Each number is 500 + 25 x the weight over its row's rms, rounded and kept within 0 to 999. Layers, rows and columns count from 0. Numbers have three digits each. The size before them is the row's rms in percent of the matrix's.

# layer 4 MLP down (transposed), 512x128, rms 0.0898, rows 315-421, columns 64-127
089:475462511487480490504508495519503534484526497527452478491517472514506501515467484492520485550479479540458422504499484511513517567500508508519534491484496460496520520497487482516525470486504518
091:517538525516423498538495512496514458521463557503510492528490515497515481521540498516486544490497482511500515507504487513536520516565516489467507496463480510484508448500478473500529498467523475
087:496481498477458490508524456529545505527476465537511460486473529504469491504509472461487536485496458494509511494468478466496523477513505472550521508519478498482485486500522486503507507500536548
131:530482460495510512497539421520557491503566453501534505497511536479494505495513485539510516520512524529521491513491494506487521455480475524519507509502505526517488493507497503535470498493488484
099:483504462502532491460522523466465495553517536530501536497504495495510502508485465526468496483520478496520458499525525458481529490467477479486536500512487469507518536529479498485555490468543489
095:501498560527536555470543493470538507488551478477510489449524483506578465481531514508518511511500490450515521465502467467509485529522512460537522523474447511476501495510477498511505496506507515
103:488471524508496472523490469522493492503529512515493482491520462493505532498490485499506486460504478496521568501482532510487489477493487503482493481456529452532474499511485527488503467505512497
090:521497496495466508477500501477497496526512491511526555508516488507474482506518517461519537526494513472511459499540469482498487490471549505483473515522528515531514484452524494499536502504501487
088:503471482490516500487522545523484487495528495489468483498501501542498503484490503501496489484499494500533442534495459514522526521504562541504455508498484488491538498469475511487524510511473529
103:464502542519509549473511484522497486494508516518501518509496469519504515519484469512520475513494452485474508455467478505501500489485487453514509564458430498500497507512513498520573552468514499
101:493496507456483485505509498530513536511486553478520505524521515497500456477493509514484457479485471489520495520475496510519505518475489476495462499530511519461474460515529545483495499479562485
096:503500505516490511494539507504469478473446487506505483507500481544455519520537519482503514495535541495521491467489500506472478496470533470517483540528461465475494512493495497492513540474484527
116:495527524515473461535522527469482538518498468495470451535478532505576488528465525491502521527491506476482539487516498529472485527491507495511516493497517491491508481508474469464464477519457504
096:557527466486493513516458516514478509498523548486486518495494454446486483488509528490509523505532514494514533503480511463466496490494521497513468533449524467522478462576507525463487501490510506
093:453497530496479535500507548510502500512519503515546437483502460528527460491498496513457508450487494489501506510508508516500513510473490514568487469512481464482486557491464525509485530517506520
121:487503447519549520489521472514487499487557520522505471459506497508477489464482519490532476480500510549439539506493544483495490480494499483503516486483455453500483485503516498508521491517502513
093:514495527502476524518508491486476486486477487538498460507513484523483494502495512502506475467529476520521526496496542493475497505515563485445515468515497420492513545456512492505478494528468547
101:494484548472496496499483540529539511492462492488543497512497495505465540540439486453477523490496547512513467495490499513527494522562507507530491472502504462493467511532429515462503470524536560
101:539522557483456432525506524505464476520482472520509488521478464513459476509523529534486542530502469559494520492498496490487462510491495513518501536491504540499500458498478505496479541517480532
094:552470503468515487492500514482439552527542519510504508475505530500507462533496493528496493543511522554492495533491511539458507555499539496514487494536503537478481516540487513457482506504475513
089:483495518520487505531524508541492520540537503519539536481477515482511452521479532473528503474488477474511513521536557521478469485525487476509475506487452505488453469531488498465508499486464519
101:457485517538498472519514483544471531473490488482468499492517514518499487505517487488510508527507496516516522506492516440466485474494513461491510498505512446504493520487551494484479494488474507
091:503526508510495477479535501472504523480457476541508461512499531476484490488531477481502488510502511484481504482508507563498462567511524546457491527497535482497468511491505448472508501465526528
097:475499503493507546518532503483518507509455483492567556516509475480506456503491502490478504477487514518478490510518476545514506501522471512463521507510458489465490506483514506528469473494495472
094:467548527458557508471524480524503485488502477479496505495511489468470454510492491490489517457493544540516446455473481525514501508525571479519535488512475511466516500492465496505463472467462504
097:530505502539498495484504522504476496512465505512475503530484473516557488476457461495458546491542474498528485506509524487496500502484498544497482491489523489533530497438477473535500469512470492
094:463508469489462524490485469517468525501479456478484452521503511509473476514476506479511502502472476477487490445502489516513480496488506501514454512540526542460515513484530490477508496515500515
106:497539510507477505526435530496510521530473503515543471540513488528492456494498521497529548502471509517476481498513466450479531518553531529495500529525522492500475498503497473492474457504496515
113:468529514523499493536511527510515480533505506511509500533498507523484447478513510488503471464512516496493526557557512477463484492478463489487529500533456540480472512472479496530482530523457522
087:452481524491452488495475507485484538501472450510560483459485536518481459542527534478471525479502492522469496468473500515501478514528481502520494489549519528478529503482534483470508496526483569
107:472455531496469510452529498479472515492481491508497493480509449491479498475545468494525506466503478484517504515497511508467522534487494512479477551486491496512482492482502516474500528529481469
081:482494475510534452452457507446505480531482536512507460547530503488504509541489462468529527492532457538521526502513491502526526501495509496481512543506480505491527533487531459492512529470543490
099:510473537540475505512463493516506495506449506510513488468489467508486514497489501510502456473512482494520516526547512488515523515472488499467492475490512495524516547506535564536547493521448506
097:501488566484476497481440543496491496511490493471471512494480518530491527483521487502504502505507520549552497501496507545511453518531532508416512493533502487487497495469461480495519514539510498
104:483522489539536541468515456477465486517510547490538489503507469457527476497478515493513483504501491535484472544495493487467479522491537518484508524516457527468478506511530511518527521568485542
091:483503504491480520517506495507476523493524490514512466515458527539498456509538526475507477506516494467511462473492510509538499496446474507499461467525507508436553483471518476537524532534515491
104:478522474518497515507504489484501501523463540526491490526493507454495516556560484518505477479548483491509498526488516495518504519473482455459504503506456512507519484520520511507535501481485441
102:501476480510448549469472486503515499497471477493551504485547504488488497483498513469498493485500468487472464521501501500481510513523514480503509436515471485518496460531564489540513518508483492
093:454484517496465515505501502537503504504497498488498502496493534531504464523519506480486490538519540479476478473507513514518493507479486493489485471496487543515474497476500485501502533512511494
112:525488480489460471494537497504506538484549499499529457494538469488496497521508504508514511564501418449528472492463478520477498525526472465475466510493476508509448509524476472477501491512529505
106:510481530552457494496509491522491506533487457468534506486493478503497514529491486530532480520510477471508517475501515510498484428498518510516504521536493501478494483524462507510509537499481521
096:510520490531488518511508510466542492503513504527499481485490442541470508510496505456548480482521501507486492519523504506505502502486511518485451477507494565492487506510542544516517484510529503
092:488561517462522461515520535513530508473488484502494499492482519532495447506470484494511532494471544512497453521526476458539501511497499482511491507533492479480454486473493433444522473523507480
105:536491541477485510496476475505528486496492504499500464464496553487498519465518526445512472450496517518514505494481485522542526506481488522529490498544504522489474516434478458489480515476492551
104:481471479497496531553461492487541477480445517455490507536489492480484522534457503522509552503465484497500468485532466495494511518483526502494536513523498472495527497479513508473500503504499512
109:523541511548447494497512490502501515518490521516464558504531494550488496513456468511454551518530488491496531456455455513485470509502512489501467517476532494490528518457484518486482546507529519
091:497481490513484495542511560489508509514461478498518526483498502475522474472500479534493482540548518494481506511551504555452497524508537547539512455470500500483506497506488494521481506504486486
121:497502481509506502475543489501488514501520513526500467504518493472473559527494472511491518531485488480475564503489454505483538536471480523487503494482522459498500515485515498520500509524492495
098:461513477507461485500467511525515489523511471505522477551503506512507493514426514530534474481518516514578452535475503499485492495468545431502525498555503497482499506518482506468482514523485526
103:519490513494478460496474459519527484547528529510493545482490496527540494491459482521482536517536504501509494525532484490468490484503507466500507518502465530492524563496503507510502514473498505
094:543491515528526528500496535529466476507495460529504466477515512566489447510454496508521502480495507467466497482537496546489506520481524491509539478497500489501523502452458484487547471495489503
094:471518490503532484509489511503487554513500487484501475510534471498479479518448482507509481525538518511526496524476517492489472471482496468505485452527469507550477495530465540472517532519483494
102:532518529524498465452522481515500484501492461483517451483457527534501472485486485489540466515475532509480505486547493502508470456481469531509507483525475487529514474477493475525502498485484515
103:517490499507543514475492556503501481492505496485511501490492497489498530510492527480522531498484499517478488447493520501478524513459493509482463514488479524506476497516486553541539481483570461
102:501479530519500477523503465533503510511510513528491501504546476510491534491474492488505482472517481491528554515482506499488511465485478481490512483457522451525504472533476531490486473523493497
095:496486522515486491495518466493450458489494487514477534508484442506530470488463479506505490503566502482536554500517533499480466497497494481521486548502506531554519548451466471525510530479517507
082:471537490454506516498537461504490488536500529495514491460513526467540453478457517534507521499503483469497483522514509561502522499549464497547440485474486499505497496481488521515488451496523521
110:487498535512500457514513503502485510517504515523471486493513485508481505469490497506529473484514511501515581538473516510494528502499484491458493454490520446507474462533481497476539460514489493
080:471456477463493470487509498495479452445474449503509519563493574528542521500486512492488542466519525521508480528505492496503519520506485550490487520502494541513535486479505486484512474484525483
089:493496485525528529469509493498499520511481535452516515494535541413525467477510508514463520504482473501509512542531514487529481497531513480512514488485495516502467517510525511465485500509488499
085:513472482487479526508479499520509521488536436464472508457511476503478454511514516497468495519529522549509462499529505506520479506491520450467538483501550496492458538501523436449482531536493506
101:487504500490549538462502519491490519520472503471563537540462491514500510548503497471530500504484514465504473511491495507528498524515511473518494541530532516496503549474494508501507490494470471
100:507490504504469511533466472535489493535520487497509509498519499531509542529458490512567498509495501500530520513505568466491511490478488518472517530531504451510502476486474524442464468527483507
100:483532518511472529546498530485446480489523515542469487524495461496479530506502498512489491507540453485510493530526470499475512495490500469455515517500519455520500488523515463515468496517485470
116:541515518512472531525487474505530514498521530506445487514555487495499498514497495540466482483502500466494513506493460485519519540507506498464470465503483458547522479536499508472513471551449476
091:529462492474544487462560464497508473461498495516505498446535514519523541486480549484511454519498517470482513506490549475484520471529529462484527531512464464475470471501506510461505535502473505
100:476493499480509502513486477488527500481512469490539471494487495501504517513486562482495487509514500561439528530450509476491492494488490550462535504529515487512427506485483457534503490425523459
096:516508494471483524505496551491503543442468508576490495478528491538529481466510533465481487496515506510519494537535504530502503525481531477508463482520514476513499529499512498447492528502500504
089:493489561521441479500509509502487514516553500511517504482488509547485528557514501522503500488489530469484493510519477482470476531487487483508520499503528569472454485509478496491500504438498503
095:518483466494492529465548490493521471521521475505513543480473530456498487451525519503493515531528514498523462454470499522460474474526478507489483457484488525468548518512506492530504521484517496
103:507485532523505466529504479532505505501514506523499500511539480506486536489495506491517476462513489486523554525476506498487503476475482484491497485449522442522487470532475521486498465528497499
101:516526543529477496465486516479527464526486508480439494470503480482526544459472443522554498508519459543513501501494524495515474508531526468461536516524529495523466537549490451505534523507504516
094:470524506464490476531485502457498527514494508483480493494473483496495525478542513493522538472519501537439500501520524503514557525479533515548473488473500491466518444490531526458520475518511508
100:516501473494491517534534448468515502481477504494498481519448525525505516494517502516510497529516492511505509516505454532524526507521528532459442517481441479520538495490492517462472515456501463
092:516515478507484498477486484489513543494548507492512504491515531494496492530478508504547508459510554497500480452548481530511542521524492498537455486514532480484534538468478523510499475541530528
111:500477523484466497520521485501456513505481479494472495524516517518489518545468499500436519483497513471469538478532499490516505517468486548489508505500534559465498500502501490483498464497463496
091:543498474483504503503487487530542453522490532502497487479533552444513525548529503494551535512496515504502525478501494500537431468508511467508523462471460516464509489488480519502488512465492534
107:513494463515507504487494520496511561482493461513520445505475488462456508498492515469503474489481477532501466474540507511526496515464552474512546463493503481495487505512500508507503481481536468
106:515502446474489520491507506489509515518537505504455496489501552454512464482558553473514537483489475525522487546495471494497484515510488522483488520480481538483500525490504501477509504507510475
094:489539508500497494501488494503499496487529531488482492496542490479512481466545535471499517504480480501500477436532523548451542543521478451504469547527477496480461511493507456483496496505470475
098:498473539536466506442500523467473509528482469515501454532494505521527494498481501503487489536497497518512470446524501500471490492474538473487525517486478507463501516473530541481515534491511490
085:500532520525456531495524509493472489494483491509553506508484460482512518545518553495533528522496500530527474499496498494480485504498502489498527488494444536512480480471505483504433503463508512
110:523512505491491495507446489562482479554504504520502499479475491519509531484485494487551508520565511504507535479467527470452515467470480475469550509476516470521505471492498475476486509520509479
090:493484512517484517500513516475503505487492498474474530469479496466516524508521465486452486479531505496499501505508530521488526508506507500461516475486542504493534545469529450497501527534496513
098:496482517518493483543486466519497491500511524525490517518515459528498529479477497503520494446520474485522550517474510492494495470479476492486506484455530444536483458547482507491497455521501500
105:508549501503493499483472477479543513434545527527489473501502522498492532514532501471516545522513494505487514473485511503482485511528462474524506476480451443531494497496522477533456528493480518
108:487509559485512480513486500486519493500510548504489493532512502479488553522511497493509517543483487496468539518530505473506497500440481516518532514505522429493522428462529484486477491501469489
118:510480487516514508512484481542538468512485535487514530498522485473467536514493482554507515492483491480521501537483484503505543520496498492475564495467492455496498474544467510491480481499451467
085:499493485484502463506516507495514476445509464515524540473511542529475462500473547515490483517486539500487461520530508468516502497524519502527474511515546520495510509482482511514507484496516435
102:487494476486494507520484460473514535503478485485494465517494432540479509536465515540465485473443502539501500492507497522536464526491517497484499513557525465540497499524451462474471514522512504
099:528495510536517531482502500499535517478506508448546498544508497494499546497470500490521523498544483552474488475499477490481489470491446491520496515442502523475506517482488482502472551437493497
089:506527507517524469478515506533480473514501509529527468509521453481512507525528505475556490503527502542532520453512521480531532517467495478479491496510470485500495483464478487461501513531521503
112:525524544499537530522457491525523478471480518467524530501499491492493542548478476482504536497525487496520535523491480474525502459459527493501507521487518440513478490509524493491484472526493528
103:499468528485546483499481504536466514503489480518522474501499501494499504562493499473511489512511504488485503540537516528470502480538511465473559480495526468505492490545500497487467544517509554
096:496494506469498477479523527496498523486507480490469501482498465522457507451521486465480451507501490512455520481509519507503514507522528533520486494538499454508560496483506515516500514531527490
094:498470535498505463507512486509501469480476511504509496537496463481506540491479530535519520506515518481501520485474490489500485481465534493486509514467522451548501491498510547488479456479483507
098:465522492525519471479495512525542467485477515503462499458526566487533463493498475484476490502491473520558534502510495498553478471470511510518480481501532489504557492473475517466498548513528504
097:479491485525514507511508474503456477527483512529519495499447503468494562518537496514501478544544474530467454490472534503453497430463538499517492433479512493507511474504539521496515523486494457
116:525520497502504517516451476513507497503523499497539474490525502505493576499526484535495515483498497532555536508472517524480507455523502476491496505478525501496490469548512562490460487502471476
094:504516535490503474469468467523500532546440481512462505511506494491499521522502524526489536536502525558511521473500478513499469513525466526493462521441476519553520443487485477509478479486497488
105:485480533523502489521487483521500489505500522523505491506505466501490535507475493501500468453515496496525562515483515505473503483489495485499515482469533455526469472524495513484491465523512498
083:503475482476530508527491475497544488454501496490543516517478455513444486532461494516485457525511505489504493517499512514473460482476524504510533509486503543540517469489498461474507499508506521
109:522484474510537482490491490531521511527519544540494435485487492492476524474453476503491523501498495534472487501475536522494522488477517490503502467464541477514515539518494521546565475489532531
088:504457486530512524468538460488528481501493514472494530474510483473493517503505487506546510485511483512516473494508480484478511516545480478481499523490495486521486547516503487511521543525523510
087:535519526509525493478503486547515529511517468515540490493499492507528465536481507488498521536529541490490470483514490506468494495502493528485484467501478500505451471491506461487537493492463497
096:506469480470490503502503444501534484498524515493471461526518489476521465521518454489464514498534459521548502497462507519500522497478489515528479461450557489479572507499503517546514490479471524
094:533519508482503516477473497532509482534468489512450497478505500497521465485485487480509494526484532509527488532495524520492505490506550490508460515443546454548485511483485519475516483533482501
# layer 4 MLP up, 512x128, rms 0.107, rows 316-422, columns 64-127
098:456493459495518501522516472497504484480517481463484523546495499503490514533510465509461546501467479531464499501502509495498509508445476496518528472491507487483461507489498515462518484510480510
098:486471528490495480471494515502454481487515492439468521479494531526499502444519465531510419488503545495487541520496498499474525468502428485474527505487511540505512492502538515541489512499498493
114:515451535522485519512468494505489515507489547513488532488512522483508493484550494477541516458506486536508558494511492507505502507475457531507501513452524495473473484483532480465521515489544525
097:519481529489442497495519464540540493475520472460499489523519510508494534489506517486529480516485529500527559489484466512463472491530508484513489461502528528495457501487489484510451534505479545
099:511533508483468484480544448489482440523519531474495543521504482493482558462488489537508500493462454517486526479409508500466461476546492525513529522509468499483492482539493500517499516478491520
076:483468551498504476548518486509475502510505490494499485502502480473527527492516487503490500462487490487494527516481516491471482479465474505484526479494529512464480492510505525498519465505521469
097:490479485485488508509512510501503484541487484496523502474460532500488501480533517544486501456449513493533502572519534503461462493458516488516487490471473520553452530525494545522504541499483479
098:523509483532502449499529452506494499524486479500511491495494548498508523558547501484501509522477498491503515477520531452497532489459487441517555496493486523456436525514494506518465535486487472
103:552498458459488505466516482516528502509494436481502528467522521483484487499541511527523493546498519503532485552516495507451486480522473520490483458489565536501509491532491471489480477514536483
101:488508506543478489507507529492472486500510440516473481473501484524484490471474519519520548511475521516463491497512473444504511487500529542513535459499482493492483495522522465488523486498459531
096:502495484451471516490482521511507509509563494465498548508464513483489483502485526501550527497455468506555485511527496491550470500502465522470515466482517501518493502497468493521503474515512458
113:503504520497535494512484475477505503527504530527530509485478537484554510457535491520474505442505460491486497497495485525511443494446483485538529509435534482491492493478522502451529454472499502
101:499471483478515510513463497499488484513539540529482459488516485475501508522507464492521497526500516468534504516473531471484484488460522456509521518461509473529469492553522540480476482478522468
087:553488475534483480531501507515470512491490504480479510497474541465470546488513533461540472531500508490485516506494505502471482461515491510464522533482541514524515431512543451484502455484488476
106:481491485511538472518520512501479510578502545501497517522525513507526510480521499507506524494495515505492516532498494477508503479465484526512537471455499477481476488484501542460521457520486499
093:472486542504511520489486493489472502515504535513533478516447521542514540508506437505479458446456511497476477509458507494476471477469472490490550498488505474470500465515516515497456491512535526
093:509487455572484517525494481478474481490520516515485487504526508481548482489547507529521497499504497473506525533515511471484472462446483478470485526509508526488513498503584509508506528471453461
104:501486516493503535541479512507559500500456503458478529475507536484512511520498496494511518443477503516528523450521505508504547475503502470524520507509539508550415460492470513514459482475511459
098:486485535525513500536479475520509445487534546496532488541524479515507546456483508463514495480489505457543521485471479472508510443478501536509515499489475499534517500483524506508512477451527531
099:482553521483493448490498465497526494489514478444498481490521494511514520500529504532490482528478491508486525485455482493518530509476501547473492514501509463514503493514540513487499477548497489
099:484487501465512500485519484501481505536541539513537503524477488480511526475490511531475469474487503505478524536464496492482476458490461496516546504449476514470481497560518519509543489522523470
100:489504525496498503478522507465476483511531570468500512517491466503499529500490481480476511503510447499515476495445518496515466509513491541515516475509492464489477473486539528484508469504528532
099:509518480509495507470470497529511509491573471528445462478487521496545529471521519532511469507498507505493502477484519443489502453487528447511479460480537511530530504507496503488532504499520545
089:524442453547482524493501522465473542524527530493477508493502493513527523501526515537497502520516457457481573543529523449492481480507435478517500504453500478521461516475541541507509538514502475
100:481485499486481430498460494536486485485510476486486513512474510503494503474486491507529471477531506518458555493499482512514543471456477527460510480461533531510523461510522488510477494520444496
097:552503507488533457543488520509488513513535484507494496500512488494505522495492501527504467484518507508510551527499515419514508495474491462509518465471526522491517475527514543545514518508498460
105:481509494495509484506473486495496528497519504508516518523477490541484480508496519496447514475453490518487499456537524548503484491482457473535511489424521460532484460491483507459508443521494491
105:521474489506547506515474499508461527480486483480556521507508488450514489519483497493467477501481524500515481455468474488492523491487521534497543506455554488506503485500533467464499493485536473
093:496489514521468523514481486555504520486496539494464506499573486520501520453481466512488498497481507463536520504527469500530538531538477481539533520513484482508495497493477532500425504494469484
109:477475502473521455504494506495471521514516534525490507530509499529510517487512545485484511466534477482473542526493544513479491493446464468522486480473523526518508507463509513513521527460514493
097:513501497471515457481494511517486496473497512476557527554527455461459526509495479467528486495510519485545553494502532507487502457459494489486518454458538462531506515519496496497472448461524503
106:486479483533504476503462445497543533537539528497471543486512531448465527478515468460491505493503473502525555537519518478464524462481503495537490526493485509513510489494477510513487533473501494
103:528507470505563495517524482540499463491531519509545481551492470507473498529505526507469484450520477411457509525505477435471497463464493485544527497486534473510492479527520528524502478454516522
108:503502478532520483508480486471497457563493550498483515512514472499520549488549502506522548489477481484503501527455537498498481475473455474502512485427494507477450494495517539462521526500525470
088:545506504477529490465514503499512476496511516514519505473530461485472551511504481514504529496485509519481538521492469491454479480520505495472536507486465426574451485510519520482490467489479500
109:503496523491510512529471512496518504506480516495513512550503444507485510508473506525503541500451492514496506479510535463476517525466516504520539487451506500504498494497511547440515497532503520
109:520508541467520473535478500506480492504536502501474513552505509523471489496545495483532500522514541518508520492488518478520479487476503514493478493454500497493511464506509545477495478487469512
090:534534489544502499474493495496497465530516515463521505510485482489519535487490473550515535485475468516493541554470473490436497427519483490489512495487475455538511495515519517492518461475483508
109:468518510485524530522475487499521471514473509508488535532445513495506507475499484504479523437475548552483503518528499464508500493466514524527525484498504514465513479478543545525484511511494513
107:477501503535513504548524474531502505557525458448464506544464467519459500530477496514510480458443522478536494501496487506504489475490499507513523534508497501515481497520473478482529462498498476
094:482448464508474476481512491551451511500528525482539517503513532482522514498479474536439510514502447468540493479471515486480525477504473496506551479506480483484536518507501484480444492496485511
100:497457504549498491540477513485504494497496510451538505515510489491514547491480438480491461452524494483511498528526504477495486506458463478502509486450522436544512530522530510539513490514534497
106:504488488464475477509536502521459553519501509480463522534507500512489496500554481470460454500517495491485550511505521487498502515513478519468513473473486510483510423566556511489468505517523477
107:511509531449548429495512480457455519496513482505493500485471504509495529446491496493526511505467501542490515505446492480479511466492509506502492474513476518510475491496525553488512496488540469
106:501461525541516496496537480541498516491534515499494544498519537513514479510480499517537467474491495478466492497481488517468492442494501464518503501477537532464501490526509515508537511469541491
100:496482531526544468473519455513496496493533512485560492533499483489489553491510529539510525508475511513506519493455503453481467438496481487492471499456479534514502521501483493504543474476499513
115:504472565520512507505465507461514509518509537500544510518503536519486508474513474485497507470502482482479516506463469451511488513489516481546502521527491457519469482507492518500524478472465495
099:469521511529469457520524502556457509467468530501507526498516521457464522473550496478503518517508527496511545524502514488523497441474461527466493516539496465478525493508531491499458470509499468
107:478470532489518508508527512478496460508481483490470532513498515478526527518477486481466510459458493521532552474497480516489488519512516497492534499515538458529465468472516494518498487549485494
085:456485527491496472495512503483494516513516541497490515501487481441513546473520498484473483498494537527537520527435514449523484486518476519472455524432486508492520508535520549529495500508523504
100:526512516495464470494481480495469463532513516473479489513488514488518514484540470496491536500448474498518499497500500443510488472496481524464517545521504492513527492502543463503522493506492487
109:480531472509523515501520477492490489527530479508488507516507450490511479505536483536482517468478523481476509493447504513528522509488458510543563531492532507463484462480507490477496497517490530
106:492464533483503470502540490477545510500496497464549489492479499503451510498513524491492462486453512542497537465480502463481509484497508503520476475473531471508506485518460511497529487506518499
080:492460533511513481515524470524483519535492507497493501524541479498535527483490499504496492467513499482531535519481496489510505459478491476488527474480518505504497464527470546494475468517493486
095:523524464496488500485488529514489569503501533480507478510467556525478489478532495528498500517448541520485496507476455524502520486472504502506552446483509518430493494538512498487479493545488499
088:492469474568515519501496525491539491481467430514556501528498470532473518491508475478499491522466523523490568478542461493458516533439543495479503485517520494519470457520491510489519542512506520
092:495459528516513481506530508502468500524508513494514495494523499512517473491513529515503476489493503493495568510489539476499516476439457537496506477476518489477473465566512492484543436507485497
095:494490491499533523485515458481534523529532542506525502497495484474497515479505488520539489500465506524538509501469522523520513474490476522568508482477492498475442517493551507500522516505461501
093:495462481452521500510456532536476472508503488540532539516537453471469517529501526484537455514483531513524514479469523488485499501459494497518550542477526467494486495583491502484451509496472454
091:446525546471493484513563510480485487526485538510477484533450502497514553461512491536482521475483542455475548550491503489492486479474461497507480524465476505476528499512559500529541457498521451
102:485457523533459517486513463531498485481557504523508487497519526506490556460502465514460452521501498509523537482476513551492536483513452500483492487473487471507528473516503521515490460467528562
093:472480521530470491544520464530482502528512548519528505517529450504513552522490494520526503475483472475535522553512533491488526490461479481483529503509477458489506509511483527470463469513512498
107:491459506508496495477505496519535488520521505523492513488490501464492521425485513499463513496502506520469531551482523516462490539479531450559506515519491488510467491513521570491523499523516503
113:478499543484494455516508490547491512511510521508516503504549447500506520475514497501482545508481506530468510479470516459496531514488507489511572514457513450477468495505529486431534458508484524
098:483489444503506516502503534526459511533524503471487485510513524489539488482536485521474516468475501465505515484514486481516520470475480514516473496454503535494516487558516536503538497478455489
106:545502480511490506528517513517486533538541507544473531497543513480498480519526490549505506530486494476547487474509514465514510477504510461509492482460504526421521487521554516470506504523475530
106:484466500518490517499487495517527469505555521492535512511473455514470567530483463461508491455489530505499512495430518517488540500503492506509538486460541486532485476485505470474541458506529534
091:467501523477499508493517495475518475545462511458489499552517492437509508428530470464520500479474520534536522511500527543487493470490519527490516506494514463513493434478535521527528505521520511
105:513453506511487487506521475498544502535512491505462518486502494486503523527519521522486495486494523503481537527497511489487488481531550469521504503520501535513500462501482474476517500482496484
077:508462537516509461511520469528481506529510506504499522521540484489527531482514518496536486460498496458526542527489472479493484461468486488493511496465522503493499469535473522483480455525476476
106:539500512536476452511478505480498501519532517482478497527511467497487554531493461518539490471528475485522506501495496504504469454495481485498539516470497503515473503548502449502499534492486512
088:547477480549505518489489501522500464500514511504514535504520535492520498527471479513486484518482489444562487488514502474497490470532468498466531539537511505528478505525470495517470515488496488
095:463493540502491468507504527538493496513503540500448499485551461507505491510506498504458508532532470505500481492499559444447516493488465483511538466526534502489497523497519490498509494550506525
094:486499480506488549489480472515514448519483521516476483498527501469538518487519516526475488480492502492530526546462567499509484489453519543486481480493524505469487504549505483510511522445499478
106:494483477512465529529473489564473478555505532471494509482535523514498511517483455507510478473507497458526541510518515496499532505485472518473553502480524491486512475561511468509482485514469497
098:463519503469531496497541474481508533519492499486530522492525518535479475474468454486508465496484479536491519523494521504460519489461501494524496494532511495553465519547488551496499475496514459
106:498477494524480487509499439540553488518503502511506551457533525507546488506534460555492564463496483504523491486445518465458506475518447529474467513505508484513474496481514464521532518518508490
110:488484513490522435493508516484532498505505496517541501502488444536447553511496479456467501498506519530519516454519473485538486489510514473514549477504520446516484484496508513506502475501492523
101:492447507499491484489518511519515489516510495477501489471434479516519556537472484544495528483494492491487525504518502463530502436465523508499498490501504463553516494493488515499491484486516517
102:470500495488563501483524444510522485507529525491492505521498502528520490501516503519530504470526463440472514512483497505495503493518450530548534497436501494509465470485507494496485512504484535
097:431500546533513485499488465478487498523531498509508545567510489488518499500534483517488505410485490501490470502515460512553475428505478496484545501490503492485512505494483481503521514518518476
104:475507518491462496547498486569537496530518501454536501470512458535485497483511488506509504497514526505504509519512517484450526480474464499479499476445510497514486491510492525509492454494469482
103:516487496475540456528509510525485499494500535514517452515532503504510517513488507505481540494505499508500538523505505478487477463476482488499499489450515471487517462463560526493512453499499464
076:502457518532498473526505470522479490527513530494492522522514462510513515485496505521497485448511489458498536521476468464489492455467471499481516485464518499519484458535491509464483459534497496
103:489512534482520473504497483505518504505553567475484483532505529486525527481520464494544509510495473510513529487426499486481483508504439494540520495444472500529465484502514514504460489489476519
108:480497527479488489497520498493498541480507514503540506572516499530475531543483484495492536500485497505485545530511492455490521453482499510485536488493535502514475466523549520479495490488522470
110:513460545476473455524532467538533477521507550497533521505560504471495531516485498484464440514436499467522531506489494523507521520450507492489524515498502475483486506533519525507530492487461476
092:492469510497495494483486477514500473548510530485525484524519477463546569445492470484479531532517453494527510526412451503478517500497497522491513494474476483548488510495544484502494487477476515
102:474510513479529454468529499457489443491539528499504506505483488502530573455516477494486531473506526498484513550529529496496511462436466513492526543505528489495483467521509496463512485483521513
104:494492504473505499497506483503486509505542479521496538493484461521502494464547515513489472487453505445481527523464551472482527515487516512461479468513485482497525480513502551497508484545533514
081:475511480480479513458509520476519514494509507487463537495441525511488514453503497524459501453493511450484488536472504509486451466509506535530521487483537521490500498538517510532477494504519500
108:480512544482533495509512453504495506495526514474513496509512492522496557483504488511495489501499491482493571502470513469481474427472523488531515510451491481497522495528520533501518478492514499
101:497530517522459482514508494470535489533508519486417511494500514492515493482513444513510503472510507508511516493494454494505518487467430517512472537488517495517504480485549479526531470534501496
097:493476505522547517493491470489488479522523510505494517511490543477543512552498479553513538516484510468544456531523490511476529501515450463510551521459498529482461508525511474454533490492495486
095:491460483524543476499491507539462497510489526506521524537500496494539518482554532521516497474507490456450510493464490450491474444468516499512522506482492507503477472513511519489513481492515498
112:511484456479499492502468539484501475493559481477515487475527476482492478480480463470491498539501527522500493473515497481479563502471473498456534480503565498536489464484520533481511466513502502
105:519483477470510478521506522567472480520500511481486548503486526521495504475525486477547487495474541511509512504550490512494498499474426510476513457522525475515474473525524490514459518550525460
106:515472480499538486522479456479512500527510511494491527488534496483464522499523494494505495483520548488505548543464518477492509448507508518528486494455530496511517473526523548502501487476515436
105:448432474535549459499525496506496450498496521478555533509493510497502529501516483501513505506499502461495493529521509513520534473484511478518556518506519514495441530482517529463475486483485482
074:475463546536512493501510494521489493530506514512489499510488478497515521508494506517513490467492504485525529533513477477455511492470494487497533493475521507510485484528504512486483474504499485
093:510510507477439489468514491507494530528488509516487486516502550497521552477524515506506545495478505517520507513501492487503511478504465476521526513505487478467466526501477512496501526536479462
110:472445510469514465470510496506485494560483523507475543497510517497541502545513495503484487472540487521489495519475508532504540475457502515501524489517497491496484465537523506478495515522447513
097:484506475457491477526488519518423510525520526522494525504494451531539480507529498502484511472480532485511481503491540502490524443468476514477494488507481486492503496485509532484489481481502441
092:482451513494465494529489493472508485522518522474466507513508442518497557493485515529492514464493489498532534519442493477516510505511494522515479520502469475536512501503513501499445516478515467
103:516510482533531481511513544520453506524505542526494516487489464546503519501454533527477469501494561478458517520526493460501496485508469497480561519486478509489467521509501472460498490540518457
101:486512504461495497482457494515506484516493525492497506497462528458539512513489480517489487496502483471515504546481536527464497504464492479524511501462517494533470487529468536502522478535523530
110:462503488499489509527471470507515499489521521489483488483457509505523572441492496486499497495522497507497525482477519511496503495499477531485532491461512487499503476490508471508511499500495539